Each number is 500 + 25 x the weight over its row's rms, rounded and kept within 0 to 999. Layers, rows and columns count from 0. Numbers have three digits each. The size before them is the row's rms in percent of the matrix's.

# layer 11 attention query, 512x512, rms 0.0922, rows 253-295, columns 192-255
106:488533484495491480540503508521459491476489502505510473478495483505522454501470534467496528544511491486475542515551509493479490479554505517495468467522496491499504470525509485511452501478494480
099:481510511512442510519439488519510511476477483483480487524487476488541467481533508495528484512528481499493503512512498538517533525508500526507537499493485503529532505544493497505506475494494489
102:538478504485502482492481485487517526465515463510517498460497540484498503527491475485501488489544472545524422480549525515521496462491524494541492520486486515480515499464520503532518523481565492
075:522543480466478511521490555490480444529471495513500493474471514501463512506479544473467504490507510516459526501520512535503545526511542504508521522476519520493483473492511481503480465553469479
072:483517530546476478502509494481441512510551508483490499499543480519519494518495466498528524483470494502436490472561486536508492502547522500464445480512490472476464474486475486463472516502466520
083:471470508498494524493476499480506512449506525523504541526481523500486441510519447495527517462484504530543461513497475469474493481489463488489518495503518488518481509480478503492491544457542503
076:488453477496533512511464491493516468487500472468504499495479506492494523518558463483491499482509493492550483510490500475461460510460446507522488502487516490545546506475503480501504495507516494
073:513515533531495492488506496482459516526495502495493494552491484520470473448520430486503518489507509500510516497528517568513457504513473550463466514495504501482484512483471517546465512486488500
078:523505518552489513524522474518441526515453538529514482526513470530484471484480528439555494482520432513501506494536522545522477521508500518492515492510498525493504503547485540482489546490532503
086:475531550502494509480535507451490492500524491494484508497520535510475504510484516511519549464504498482487528477495534513461488519526435510480484539508484491455482545525484550473447544452517499
088:493522514518514544494529485479455478475490512491511517505483521551486507508523493520496469455510486535489492524491529512537479520581456522492504494500507488508524517493489505475479517490504533
083:509475492513500521525486508488515515461476516481475520476491507505492533492510508525507493537529498517495438514409451498505529475505492511495512524486478494481551489485493471528513495514493528
095:509525491485499540509490490457580518514487498494480467487462508523453502460492491458523476539515506502495510532452508444475535488505497460509529531524496509535519502462502475543565459495518486
090:483522489492531522465521508503472493502475523522492502501564473517472500544496498474534517514534471497474520512541495480496510500518462521508517517521471499527507519500493538500459538491492494
101:511498506491493482504498541494506517553521471546467487512513474462520471456529525501515534497495507480514500523516492488500485492470504440495533509489471495502533535489470466503511490547509471
105:495497498474461497489492497518494529489493503518498489540531496468509489520505517489487490482505486502487499494518556519509449513508515512536512475516502503526476478497520446517513505532504485
106:478466473493527536494509461548492473466499475565510481498484498500501477451512527522491489503488556497512479488497554470521496530524483460531508508495483530464470518527521499475522475504488473
115:480484549444542449514523510505477457562514517476507480492475507466501504499487474519472532520514491478527509462496502479523522451458489510494493481504496543518488485437516519507492513506515491
111:516519523483538510480538485501560467521472513486504473500455526491517529456478465459483506461510494531512483480523543482459485511490534506497559526549477494494496495499524490504457471465546501
113:533511508494527493516489495474527490454504517532485504447474456492480480490490486540457512541462510499513495461490453512529499488503505466545527498487483498455514509529540490559514505481524533
115:481522493531489509504513521503524520506517509509509451472488497472501500509530522502502491498505544476504519522470514480480520451519478486474519484487491540527502513493475511532511528503530509
116:488522508486475497521509525469483472484462500501501526499494514527537510509486466478464504472468489508497466544517515479500543527511546494464468487521470448537509483525498481494463523498491514
110:496520500471479526501432489531492530503485564476471437547513477541489462448493509496563477507521491483507550480525495521508484479501479466474515477525517515491486469492488497525572516514512489
116:468468491524514448483497531478536531526527443482486510498481512503522480498542548480510519469494546513502472448503510459519497494500471467501540521529505476486515519486513519538508510500525521
123:441513506512483517497493525503470525434551449546452532493512537533493545488495537516486465525490486515496448484501488548515511504511448540554475469545473532544483493446510486516485459512500506
118:542502502488492511514469491472488490485496509517498506489498496507494475506509499476510505507513491470487506441494505496494528446536498497504464532531501520452522480511523502465470516532479474
112:494496508503492492473482531507510452505501527482455540515492504525511533454500493534421523479543493514504505518502479544461478527503497528481512522514480493466483501471491518451517483539495481
112:465520496473487514528495520504479513506478464443462520477536547515444491466465484506495488510519473490485484464495534492501526480474495536467494506493507481496433526489508523466522529455528467
112:492462537493491513500499546487493489496509507480510488468484540537507467536494508482545518444526488517509481495521488484521512522471474530454480519444474499490460512476473522485517472501530514
114:495477501494542474510522500495510516500510527514485469525447496539479488481486503538483525502440525505470488474459483484442488434517509517506512462507497474490524483547542508509510450526483486
116:491487486496500500472522485499507533420441511485480488529527470508501491503534529454520502489484483479512493514507505556505490488524510473511481468494492475491549504520503495482532558457502489
112:472499491551490543480499489483529536504521559498524545505535505489497515490520508510489491436529479490495499517506512471469466491461497533487493549477429516509481471494488519489522486531457509
111:493427480528490531503505513528517526491498477505508476479496532485515463516514526477507494513521572505460479516536530500537479498488531501513535530441540461528483451463490499508494548510476490
110:466507489495473452501520443517478461499502515474537487493442430506497522535537496510476481525485512506543517499481482497503495444526487501473493490490486541488501464462509500525510512493452504
108:461481512487519491497492506512554477477465536516500501493467478495513469523517563506506525523539475513506479485481487499528478538489444481497490543510522510454544502483513522491462466503526512
078:483524512507494489499497508504429501507511455497493500475471451516500487516476504518483461532480488460460475487522507524496515501513526467485471507476507509467476494511519505462442482512507512
081:487469473525549518494487483465534524487456504490523513507508529506512486503549490514517511480490469535530479484498532493481490499477404513465467481550494493487568515506481492516484517458535532
072:511483482456526528536519551507554502505523507522473456470502525454457479501520489516517470501559539524502465520475505490528476447488500477534539537532491497526482483521504539522524498504530523
085:523555475440477522514496539514515463480523502484467461494456521461500541435473507518515480498516562487475494506470506481535517459509514475512517508449507510502503477462498485487517482508491470
086:466502504568492468509492492492481517507491515488503552518506521524534481507512500468502516473516448508506464501527519491477465503494445516527505489540465511539532505535478517484465505505492501
087:446471505477507495488472452520475490494485464514524520530559506515521487527519522479470523442493434513485487497529486448491472550466486516514534500525484493523505537580513513469528500504526520
081:525508476498506510486540478491469502500513532467445510487541521501471493509518502477510489543523513471515488517471467511507532483520504482511472502492502489487507514484412520568478486528532519
079:467501486532550467483492488530494472472508514505503554507517483494511493524510519485493516485475437513521530483547548494497488464496439493508512484511484508528511502508473470505452518518476542
# layer 11 attention key, 512x512, rms 0.0931, rows 253-295, columns 192-255
100:523496466507512501519516567564526480508520491496533535465461518513535505484516480502482512471494481507485547500539466505511497508485519531485498479513495495496472512496508493484464506493511493
098:505488507555517527490498537502513456511503497503489474492515482459491535513479475521483507526512502526500488532501511532479519545519552482481476509502463424472531515468504472451478471492458492
104:498474513473482504502529499476527549482544482516476463457485500473544449534501491463477505493493484501517466496491501488503522534507488451531482495485522471537531482436535511501517525507521499
070:501527506502489505491528515455486456481512551472473479471509432518481520510487499516496491490484462511526486502507514500524514482488480531469500470478485495514514472481497492486498500503517481
069:540534496511529454493521512519505525505487467483526524508516470498505474499506453501473496533503523519548469512497499451510445536492492504518519466521509505536488484488471495495448449480495475
076:526508498512511508485511445520499468479489459486484511521455502525508453467499478508463531538504534485497488488450486485511433509503544577494489485548495499535520489497469523514493460519527515
073:532457510520451521509462479495498514499486516506495496453454487487466470486540485515540517512483482483510456513504467501495488470515507476536509530554480478494509468486501519485542473511519491
078:510482513511520513517511510521542525502534489533504501493483490472507534529489521538500510492474523489514527530471512475519533528501452509491524521515458497560517536471528448518512463466516543
078:484498491486508472508500495511524502490526470498476492444490495465497510511503505517490512481506507530495490539484514477517510494522464518497498525538480497482498511500506437497520505513513496
082:532516517563517492514475547490527492459491451482549511495472489473488503484496466486492476522478535505531461532511510466511512451475547537510473521507497502515461506478497480534505445490517469
085:513470524499501465473538500487522477540499465587452490498515497434528536473519523477532536472489527485508514460510481485516508475512479446506524524507495523439461518492507534525516514510510514
094:520476481489490504491511479526458486477506528506487476490464467497500475545524531507499507491494503484502471468478520493475494501537509494466516496503509470476527475509517461473480520533523480
108:479479504475478463490485487510513499522497475471501518512530505474522514485526532543516466465483485499505513484522498457521501529486511500514484454459508532516510506510485553456507519493501467
087:537493481496522450489500438530511498496496507519491498523529484501484497521480482534473491507501487510497559511480520486494571523464526451486487511532515507499526484472509534487505477534460534
098:510495501510492488515513481459550501520488543444494433483523476545443535512525457494562520533488500531496487491467502555490500478486535518503531522459503526513531470485507507561529518503508508
096:541510491514463538471435518508489441548494440505496506497493520537493484477516493571502483527488486490511504483474505531442484509511475532488554495495500517487450513531507499460495483492486534
102:564460494497525510493501471518546458476511500517471505448527489461488506475503483523489526484501490531538508536496490495521498570500491477513455523504490498465521519473518484452510495471477480
114:484516495529521512486508501500525469568504438506510530475491519479488504460453492470459545509473467492497567530500499488515499544462477469481489499502502515537510519480525478487507466495488445
114:482496531530476471494495523476488499517508526494525507498545496459450509480514482437486507532491502483490506507459524507455491523490526500534516533463487517495496497488549482504445510496519468
111:519495511515497460474501498494536534461531535542450510518440518521514475506486509505523518530467495473471485470513499591478511522546472507476511493529549526464456508497537485522506510533507554
115:495501484505518520494495502500509497461506476532532464489478544528533475520472495478510475528493506514469491504509493509457485512522499513501508487521507485540503485510478457513476535518497503
115:522484479450448501457498505502499520485490518506506518541497498515535519497515490486501480494497496513493519454509502557525485524516536451481487506481496518482467507481498494557490481489549535
112:556498512461501495491474445529536538546477504507459469520522489505489529493499548471488477489484482482507494499564496568476506523481511500510502516504522540509540525538509510516510475464506488
114:479498516548509529466486516470509535488523454513498505510491486464502451533482532524461476532514514489465476508487546480482476464514491504533474492498513514467518524484550490526469466510486520
119:517491509524530502506487490472514498500540523546483441534498521525486464495516461536521552527494502526498515454463497487491504512482479475510486521532510440508499465504478536525475507498490481
118:528544510503494476487498484516499492470497497522528503469465496509502475472526501464479462478497501518504516408523492491473497475516459493450494482515485484459538480486464506474495484490522466
115:459538500516503485497488510481539515511476503492475548527503472503506511417471490510451453503511511495516546475498509506496502489480558500513523507497516513498516499498475524455515510499494501
113:461512521499488545502537496477495460454552532451492576485519523517467547508498528533519505502469479506547503496480487474514518436504470541501515517479496498494527542502482545482518492535480501
113:475477484551491494528514508429532493505510526490533494457487504511473493554502480475518477490513490511511488547542490471522516502511535541464518525487507510474518522496488495462500485484474465
116:490524473517516511505484518472502471560483499494547530468505506536417527495507510534466533530492509488530423508487503536479535466477497494478513505517533496514505479467499471525495494511529508
114:510498503473494518490521511477524539527424488474487467526551504550536519526482499491554516497496541495513563505541485481494468483450462471530548515480494501481518492490492500492515521521471549
112:506477465506452514461515526474483528481510555535522458502510480445460500498499450532485484476501473505499526542473524454456547491495522525475506534475488516500471502510527509481501524520507459
108:494461487474508532560498458455472527560504502472449493491458552520463487526487483528474481509472504536502516505515530522521483492464483539494475505456532449548533508512515505532532499479525491
112:510470496495525487511476451479529533530536534493505504498478476516497493507526461511486474513507514516485461500487493500495486520484560450512496521474489487496479468457498529546500462480504482
107:476518502521470504509472553500542552503450499509507513512497515544527469542481478491495555469466468520477479526495520513512463539501489540468483490550459528525509511456527499460486502526531484
074:477488526515544483497512526496511518527473518513475497488579485540473504475505504516490481482525474519496506502486513523531509508512492490494531455419500485507519473500480472528472462461517507
071:541507493503502497491512463533459478499489482522508485468512525484489533474530502527505512477459514454503532509493460497519464494492530546561458456532519517487470491473500456507490479520508514
069:541499507510496523505467513490500437510512507485543540490475512502446477508479538457467489485485531531495493493476474523520501507480517518533503478493516539499469542477525473525527525481475453
076:485481510506528472512472538471517489515520499521500523518518482488482516527485489486464515493485466538512507543517517510484506514467492495475528499489494499514505506515501541467483475486509490
078:518472512491498510506484530494497514470489466541500497520497509478498498479495509532474497500491548496489410531500469494538518477486547533495474506565534528500501501469512497519526530496541539
081:512509482460478485516509516507518516470452491482501489514484507497545487499519490481505503466492517484508527469488501446475464466524490509461485475517461494484498512499502500509544524481457482
092:533478486483498500496500504504476489435476540522500528437501503508472436535522497505516470513476511487479477499502523478523491505542499500503495508501471542478545489510514480551487518535487502
087:465492483501478501514501507510482535495493514511518532511486487540491491487516491487485427499507511502505522458444480512487481480526511491512502498524516454504540481500499496453535529528449471
# layer 11 attention value, 512x512, rms 0.119, rows 192-255, columns 192-255
102:567546462508500497491515483468515445459503489485497485501495528453469479496527525511491470537502522477520471466507513507544516507531488466491459517483528529483498478493497516477502531479509528
100:475512517527501514485517519480516496459463479503467506513531516532494496524529483519516511494527438490528495525476492510469534516521518551498443498534521515469470476527526482511468534497500469
095:424506492498492497512514491490551529463498512536475474512519469446505490499462487508462514458488497476513500486516440507524514476507510520516580517488490483477508465527514498527541534470455490
097:487543502510519484554479447474483524495518505490485486470518498482484517500488521516491494439519474503532532521491492516482503517518516504511481499509492509477496476492466477563442515458504498
100:512440454506476502440474509472510481468519488497518479523491521431479525497493486488503512542496474541498510535518505452528500490490471516471496479469539538494423505505494552515487583519577514
098:499453498506480521456508556499480502510515477500495510465465478488536490492530481501515491492514527500497453505537465497513538492478490487506511459557494538459491531556506509494512483491466536
093:522492496537550445493512522515496470434448520479518520516474487494524513446529501488471504522465486554510544487495473521523481481534521535507523527483508467523527517476517476525529486497542491
101:525525448498509461494513551511463498498495512537455518494492457498483512500456491553472526534488492482506491500488517537519543526496497515526492493512475512496555515468489547464485519499472506
102:506505501498483507490543489478490489504473534518507470468470506507489537536526477546499476503499502496528522525555522482483522506485490487540486451512466500494505499455477520507507527501525506
096:512495466509490513538484504491487499502519505493501507469537499523489460550500518505467515460493514483538508482490546509502524512511497482521468512471481475488489542501516495492512502535507489
102:510497512492526496476522516506484500508504468505486459517492491516519525470497457445496501468525445514492483501492465535485423483510502533529472500524453524496522538515542451514481540518508441
098:513525486531471484494463473511536504510510499488522495504480518519501525527472499493462455526471461455514521472515475495557489501465495518533521516468513482516486541546489514519477470527496494
101:453519488490470491499504516506501510477451451506513502499506497528500469513524499518487524486476448488536470497507484518499470453482541525488479555480515507472538475492505503522482487473505492
102:484448461474526535463504484487485480518510495485491511482515472526445476525493515500473508498491503498543508471523499520439505524533530431481518494474473460468519502474514526493469506502492541
102:500521475477489532462525506511484485525526489510500491490536498462468501462522486519516499510538517531515515461463541520450482497487487485522516485508492514455533483513457493462481531492489520
093:499481503505515486461463491457484520530516471502515504480481487512543494484492503496474525529542494501492478504494525501502456524539478486476507471487535476457503534491502476493483506512477479
105:570480491477505528480511456496515479494509531505504533503494514524499443497437491479581529480506455502490490462505490515484502483494510504522480512467515493509515520516468506512513479436479455
098:481489516454504544515509496516494492475515468498509478556516519480521521540524465541497487455481527480484451505501456496522503512475470499436452479475505490487467482496495479509514497513472531
105:510520444474503518466477490470474510482489441472471483509515511482519481509537507524481443485519539447486513504478527501520500507504475500498511471535496521507506525467458496480536503440491532
093:513494489487517491445499491527494496497524528509560466484497496536439521497502468492498484522490488476506495504542466459523459482525501485501508528494546552486542524462500473490511520527525517
104:466489470470496497530504464491525503511516500475513487550507530523492517515486463520511496511491500527509513511462472524500557507552468489505468497508540521531441495523457502498521482515494508
096:510502522517515479450487493519508504520529459491496474482489510511528549486473487433490522532517489504509513476505506475469477503542515492524533519462486476492494453489476492548530456518476510
098:492503506488517483500500479471499499514512474465471504505455509503487456492515492527509509465523497500505483496559503480435495529501498507477497526466487517445506499540516512484490481525500482
098:494499516523515515495525516445472526498554474505504494506508505469511481502512557460480492469500478523489501496569513490524504431469497491498531484474532529493452503499508505478555457496518513
100:472470494499517506500490533511478522521481492457461556479468537493499517493550459503480527541525479499502475518490450514497498469498505491451472528517484493534509506445490529493543473486505526
097:495517465476506521532566499454536478489508491428520521538490481485482535546538528491467477471517541471527490515516491550520513503486478506542490475536500511509472538504514524499523486486541517
099:472482482538505508500499508463461508489467511507500502526484530473475516477513533486516528520486486510477543444480503499505507496488498463487502494530493508499503480484510482495483495513448516
095:490457479489503502536509496507512542531513541520508520479515540491501550460510512539528481479474480534550531493497454505513521496510533490478487527540492529529499455503546504486520493551500539
097:514534505539491475512452497493542495509525492487513505519467523514496471465526475537475514530503534499510487558515509516450479519537478510515515521490503454523519494471538507511517521497485515
097:500472532502516544513472521474498473465537518531468488506505476488540489517536496466453487509512490478510485457450488465500511467497465471540482489513501501508477485519478503511514496510467467
101:455512469481503502461509451504501536529509482546502508514506432486525494529465487535493534511543483534497487494458522462499535515528508484539492486508541520456545475487482479491498493497498510
094:526493521523492457552528539458479456496492491475528520493521498494503479485468489521488496497479502514464475496480481469498519461518495529494507505454486482471526517513507526467492539485520493
096:510491507492492496519546528512536514513521446471469518486467529525468485536522498512495487503473480499528543495508505479521532538491490480498471503517437553499526557476468452491481465532545500
096:476516497518433499499500516493481503513527501495495517504502492491486462498520483486473484443526505523540535467529489481486487536491542476508514510462500526514527487522519533532545464496511496
100:528508522500532499454509534493483453485528460537534531493458508479505481511521485504494555488498505531462493487542504519493535518548508451475513453525538496509538535530475459458481487509521499
101:472498499449466578474497530505493514473489507493500524472493492503508487521439506492495507511496485497493494478536471468576500452527452562449483519502533515456491501563484481467468516528435486
100:513496494498504436485487520462553427514532477517513559527508500496485523512519488507504495508551440527470484526517476506466471500495525506495444507513437496497488507525520458487509519544521446
097:524491511467496491518547509495501460461519505475507461472488486555463487493521540485508529454509492470486519522492514482470516504499509511513498516500463500499465514495524501464554448507489523
094:509479488487483515508547499493473513502503504459509540511496531530513524504460549487520545520538453515489489474533465480485503501492478520488505556497492462470505534494462499524509511500509465
101:542496512462534498518535528461533472470480493515547482466500505469515518495481499505472498492492519520464513430486560462522492490497539502521512473505536489506494472510458489454464497532478543
097:482532490476504499494570532436494510478532473476477497532499492467494521493526489545506562499493498474519505468518491554523487542484508452473506503496494474483526492440541476482510505561511531
097:470521511524498496467449515478476503525519541532463423493512466467511491487545512510502481534501467543509520450517452533560519476502494502493498528477502473500471496492515512500505492515465506
097:498492437475500511451526483519532480496493491502495499517505498493502505518519486551514523493473469499525514484471516509469488524543532495571496484535484530487506531526475500485491445488519467
101:409472482504517504537505503550473522455513516469504524513442514471497475511547496528509450466505499486497496477517458458472515516481515521476429501477512507505532486478492461507526513439490497
098:476504478531490456484534489538494506540488479496506507521512515494527506513531497549534452511487499478456528521504499502480479515504512504483496485521498465535512484502508504500476492524479496
097:508503484533525465482501509515488443500534494528522482514497493487515488521509499491485496490517481524526507496491514468499524554512508511506503463502500500537500502508519466511514488527543538
102:524506483494547521487477542533464465491463447453535531492485495475507498525529486501492509550514537527484519534481479482528491539464487488468446518539504490534487477510502530535525517502545490
100:476466514510534536568519506477518526514488527473517479467492540528509481528484450488497521512513531477475516517475538528482454509434503501494452492486493502518503531528518534490530501503519497
102:509516522485468481523510463490449525520477482478531492478537500460544495519475524510517531503501529481483537520513460553493522470524461471504511495478523505483533479520449492567492533478476502
098:502500539450486461519532451485520506537481495465499522474497496483515506509502524546522484495495518451518499498476477493489521540504500535517496545489515478458527498496536525482491501537517495
100:525488514474514514512488513516461499449512437533476489502514534549497494488482548496502520468487500490508472518512472508480521510481497486516538480485516505509467549490489487558498528511532491
096:508469532537533507530517523506490502541485483523530483484468475507437516492465476502484509501468536535509453483483525490506506458557523500457487511511541488505469525500489509511469522555488472
096:508497467511473538440490486531500502499518475463482476489470471491521478443532531507534537474489457482512491518505506501508477510558534471541545503485469486553484524554505487440505517505499544
099:519531479546504516503504468491500483478497475562491466477512459475479539522488491527507502492533482497520496509505477499457512476531478483494509517485469488511509492507512481499465452460523474
100:473515514481513527480481564482492488500520482483504509455459469482491495503490513489503556531543520479464482523520464503489533480528491515482482516484535522507493530463516460523506442492459496
091:471477576510510489517500550476502495499500481510545499452462486514485466501498490494486461503479446474514523540515496490524506498512481512495499518512486546505493486506495485524496491492484493
097:511500515496464527572491485494520583488526536532519476539503539551523521520500500501465476488487516523485506528502498492505524461505488496508493475567489475454489513497545512481506504523506461
098:510499534493510490426497503500499528464484484504509526491497481462502493526502523503453504492519489508533484495533502516471521490535470549505484507443476474511500535502485545498486485492506486
094:454492455516560498531492488516500510512487503498463514514529494482496493525506551530525491496531523462506513514505522488513482532490440497550509504468453504549468437492507557505507498520509488
095:494478501486477516481463529425472488463510493493478487464533514507488489531497507505523508474484518521532527503529529525525503538493503520449479476490511541421477441523498532489566449495495426
102:455520474534496523533479464555484477526505505449517485484513460515515483552461508517515500524559503460486580493508495474503538502485515491505500481506473491482472527504530564537518518526473504
099:526507527527509512511518480526465567476499499528468495486516517473492539485503525497509498497474495495538514483498493530536508498465531502552491486489499487508513513503490443487534502498490502
101:535523511471477472537440466519504470491529520487464524498538453501525502492473496477489488480532546506482531511496524517503483459498504496539480542541485497525425485482548502511500482481506504
098:511525520484499490479547564525551509516508468467473498494506498544507513520493490472546495487493451513535457503516476502502516518482546469507503473534517511529486573510487497571526470460501525
# layer 11 attention output (transposed), 512x512, rms 0.105, rows 192-255, columns 192-255
106:541523513466523489521524512536508506508476464464482478521500524489492513508493481447490496490494538456494483518559488477522508509491509520505502526541532541507496493531475531455521536486498463
105:453488518485484517467515498498522489488462449537504522522514510486512510482503474495542536483486434499518482472483504492510493525468491491477509486465473513472510481501522477501536506509469485
099:491505483489509499497504510489484487476493524542524485480491483480531477476519469490456487475482486487527489483501508518498534519508503478528546494545526462510501501525488503459531479488482506
103:476521497517500528504507475474532486522554490527524554470496497490474502507461511485449551550482481462481538518493516514522447538521522497499482453518509505514512506488506468550487489499487537
102:554480499461491566449515478508523532497499498468521476527534485442523504513490471567521471529506524525503483541514473539519500516482516520511559498486493454559483510560520538484483549505533502
102:495502471500504516463525512501469544487557484504458502487508491524523491484529493520485524477481562472493446523488519483468478503494466506472507456489518494448507505535467511504462527493486497
097:540466519525496461488473490516478469480471507482465520469448458491473478466493457513501487538484511490479487522534470512481485525527465527498522477585504482516547461505507533504495500525511511
106:452505486491475501481518525481502500496505520529551496489496514479480513512466485515512534501510507506515489472479553544508500492507523490515522474466508493488457473479495460487507510506523539
105:509488518517478482497523493500495474513470468473517506473486496485517520503487510501523483499482495503503538484529519478528490451493513488467495443490483485484489492497490477526476529542523547
099:533509438535481481522487479490509477458558505461529558468482493523499488539521537537528429492515500474516486514486504521530525493512546482492499500467528484499519516473480477519532530516487522
105:501486511518484483495477556503518490464527510493466526524500514535487460490480492476512479456466514494479494492479465500497515502514488511553459500494487468557493490496517454466486503531485497
103:466514540539486437471509466510534469513529540469493531533469507489476513504448493502462468525477530508501558522482476489476516495500481494522509495491505503515469492489486509484472513509482457
107:515478464520503466519522514510526469539472476481500499494506501561491478527506507528481525516504511503506479524475517463518464529484517506548511562510454492494512519479513503474503454546474463
106:441488477471530501487500504502500488508511518482520469483531482507514472538530540440502499505512533513504486493464524457513515558531542486537517530519470485510519506513493509495534516495494527
103:528498474478521502488516474516547542442542480518520457522525483483496479519501482491505491505556496498508529506516464491485505473486487496490504477480556451473508485492543508505470497510478505
098:521488496474504516520511507479512477545500501542486497522477498510482526508473526512493500502478514478444502525532519518511460471474496493526481509428507428485501532501500546508525446495454483
107:481545518529467528554469531499491460495525494511503511536510510474528507492479531443500506471513510493504462469519509479516483485500542526486502540535503492507523526535480515545496504498458493
106:463511506509518506474509494524495504513510495477502512534472514536484461491484517460487516457486545477546497480505488467514521445513501485463516529514520495515513490522491512504481481488513500
105:490544522509482548471485499518527509480504508500506469513526542557531501488475525529466459495488528525523512490548522497533519533497489496508491509511492491484492515465481516495518515478515544
095:522516453498485476467491519490502514480523520507531541518509477493487513444528516510456478528511506492493512528488499471514454505494504525503486516477500526531546533458465506502514543536511544
107:448525488454487495511505490489539501501514518498444487492508508499490501472496493489467533510513466508510481486505469534478513506510495485485496491558516517503501533504472531534492492477452534
101:521499481521506489475504472517509488552494453474478497509504481491502546493480459497506473480520496482533545496517500500472478503549492480529546501537534492474522511517500485479527510530448536
102:566536480504460522485494543511540469489456582499524472496464495496505534489520487508468534435488474481465506525505509533536509573510548491463453498448481482459484482483511509532505506523524500
105:500478500514524512523519521454483480458500507501450484506505476485481478508506505494495532475471493497482532531442502502473526486511436488466479491481507507474495534491496504451531510470501489
106:521479527536489480544514513514514479524555507433482494483458515486506553496479482537469461477512513512491508509484502483533499422528516494507481528507525495527501449506494523517508489518517502
104:475479482516474521506544468507520514452547501486475503543443481487482506494552535494454495506447499538489506457491542539488526492496533496464486527552496552502452555545491520524533508495507509
102:513508467504526525548521539478503484502505474515498507530513522506469511464475552485544530483517519535458547518523456534490506485459450461501496557495471523516501511513555497473495467542478507
103:482515470536533514515491518491533502521511565533482478505492495505484525481493500526531520477486470520481518469516491479587497518556544501501441517527483532526474467494511498483492509560544477
100:469517512519501510482485505482479476480484495484486509495520525482488549488493470550460517516495546536458486523540506512503520468506527529528516525507492489498550549492499503508479536489503480
102:524476537509523557518484539525536509488486461511452529477493518518519447492536490494447503481538482489518522540515511484497500486465441496527455533519523552530492500493510475464535495509489518
104:484529481470508537463504489466529490535482562526511542515516491493509530519502487455496492479543569476503526493490512528521480456471565497531526481463536510509521456499518512503508494502528468
101:512472467522538509536504533473563496496503517494524489490460503457493465468508507442507550521534489493472513468531496527451471458501534525516528510490483507523509538470517481487506506464492494
100:500499459486500478450518549505519509487510512489500506531525553494510523539508480500517460497567529507545537536519531506560532516487508500477487454519487513490477492506481487539459482526527538
101:466498513456477497506498520491488495517490493469494518495504524530467499490503508470501493494511512507512551506516506473485494523545546487496504428476499476507509551511472529504534487472496514
100:508457494496477468507507492502480472490492456471500523506484516546520541484511497504515492522550516491513464524508492530505498500504506494533509521496524486517515505522496508498485506509498487
104:544523477468489502490446481529450474481515510492488482485474480477499526542487543558464502530556503519483496480517507474511485551487446509492464482509508493497489526474515493457472477501511493
102:553536503482459521487453522481529516511506516517470501524462532519523521444516479511507499485523512512479495515494468528536508440493537502524507498509477492484479482492559489515517528534500497
104:497483510521454491510523525491472526475492466452506519481488527495512525483511521503497549442482477477531438513510510460502464506503568537475508505478487502511523536455527496490548467484463541
098:510467488499473498498465498477489498522528471499493540477508516465507546482467492498518526517479517551548515526494486502484526480505454526493515499521509517465496530484483521471510504529483465
106:514492511457508476502553511508490517436434460471516453490515488490480513474475499489489486511481553479514521448504463504480483525479499499518451449518482516472482514477435536515489509529481488
100:527492468501517481512503512470507439504489498502452509527510489521528549438533523496489551516485511496571509492482502491480500493513506456457512470443525512509513496479508459457508479501547480
103:455549524498497486518503516492442532516465545470459530463487509459482461493495513541496463511521481528514497513470474546572537484522468535503481523522508540501489488525500486487486473516499498
100:470498498504468462499464479536508464484498482505525482527457476495556519452501507518491489485559511479463512491450543507476515546497564487533522489542521466505497505555477511527482485518489513
107:481487518453507500482458496501501510501532505504489539472467489470474501478494506484523484433483495490522502509506453437494463521505513492475464508540472471503497448463508491494583513474518458
101:510466522533536511498536563484528439558520493483574536500512526534513488524523494540528509525531504491527499507461527430497464517485479485488486501486464495498488510509510535456509469522516480
102:525512479496495475471501446496559553495505491494505542570481507498536465524512485531538477518507474493526508512553493521501529551511488501489468475506531524521526507506504461480513512500556571
107:510515524502497506515490518506522501471478491489504483504510506463515514507524498559521478525517539526506477478494480509559515498561503489493502557496523453504510492491465508500491515498533485
105:525492519485516499537500496483537492517506493517504535470462531487467519579499524478526487503491522506495486474557495473454507474505472473508512526471528505519530485483523512479545535503534521
104:518468508526465476541482496459511511564506447514493571455504494475467488549482490478485528489513501496506510500512486543540528474519455538498503564485484498501514493469479506530526542471479497
105:494485492427503541490482491489510516530517507488523485491499505467486497474509544520532533503500514469443427444505504510484502514516504493520488479441526488508508502497502536512459499524501479
104:511512521458504476489501495527488506483503509514486520495493534545484522473486502501510505492511437482521459512495487490455500465528510489492514430518503516537519538496494515498514501430506488
103:542479488494509490500521512481449519514467517530501493502473462536432474492461545525507518540501532535456486519454510453477508429512509508530505545488514469488490541503496514545498501502514496
100:489521475498481552470504460507514482487503480493457503486489512524461499488510527488561480507565491525492487521524500488520510491520493473516518561503479472497519519511503482462520522509494527
103:470510532494460514485507474499487462519484513521508499481522511466477528500502527465504502501519511473485496485500453511476527515470538489525495483477496468492498504542498463497502499473518492
103:499501505513527514493547479480519443503464511447461522506466506523506481502525494502476500536506475510488496484467472510521525477502463535541493536441461526437498516469508512484526471496496560
094:489509504481474472482501519480505486478567470531502480461514492574482480483469481517519500485518488466505537508471497481463493474504525495528483511476497523520527506506522530522531519504468489
103:504516482507502537503488488505508577447505468559527523497469489519480512543506500519499514508498479492512534533503509492490491466513475518465506473528487494480538510444551515553506507493488509
103:493508484483535488500468491509500478524504513549453500478463480523497470522468510510477499519510519480455510529512502532477506517472499488522464483533510465486510488477498558538486494475513510
102:516479466521519555498488502492524462519512527516485516539488554476502533481484532482500474459498451461502498533510518516533461499513477482503485520509507515570461460497487560541468496516535536
100:528462492506506525526484457461524505481504469500462485531537518539471476531509489493441471519503529454469503486502486527502515507540543485487464492441508515471501464544469550488570469490487534
104:458488507477509491503483502546505543504515510484526505484502516528522458514483514478471472490492494520485503543525497460467521493542493501495444468499507492503522525488514492519506457513456479
102:491491531522484492485526518499512482551497495485503542536517489504478499503520490512536512489490483538532552513430512530500483497468522538490498489474485503510573476478509465513524493501493524
104:490533528481475515567485488494547455468483512522485520528510482488534513444509506459476491521529488482518501525469549541463483480552513521508487524534448450486465495456558538532478439480500498
101:517504526506523508495513508534562490467493494516479473515497499533501530503508524483485509501496525500585467523510498491487482504515508443535550499513512500503485523527451544488507464474484527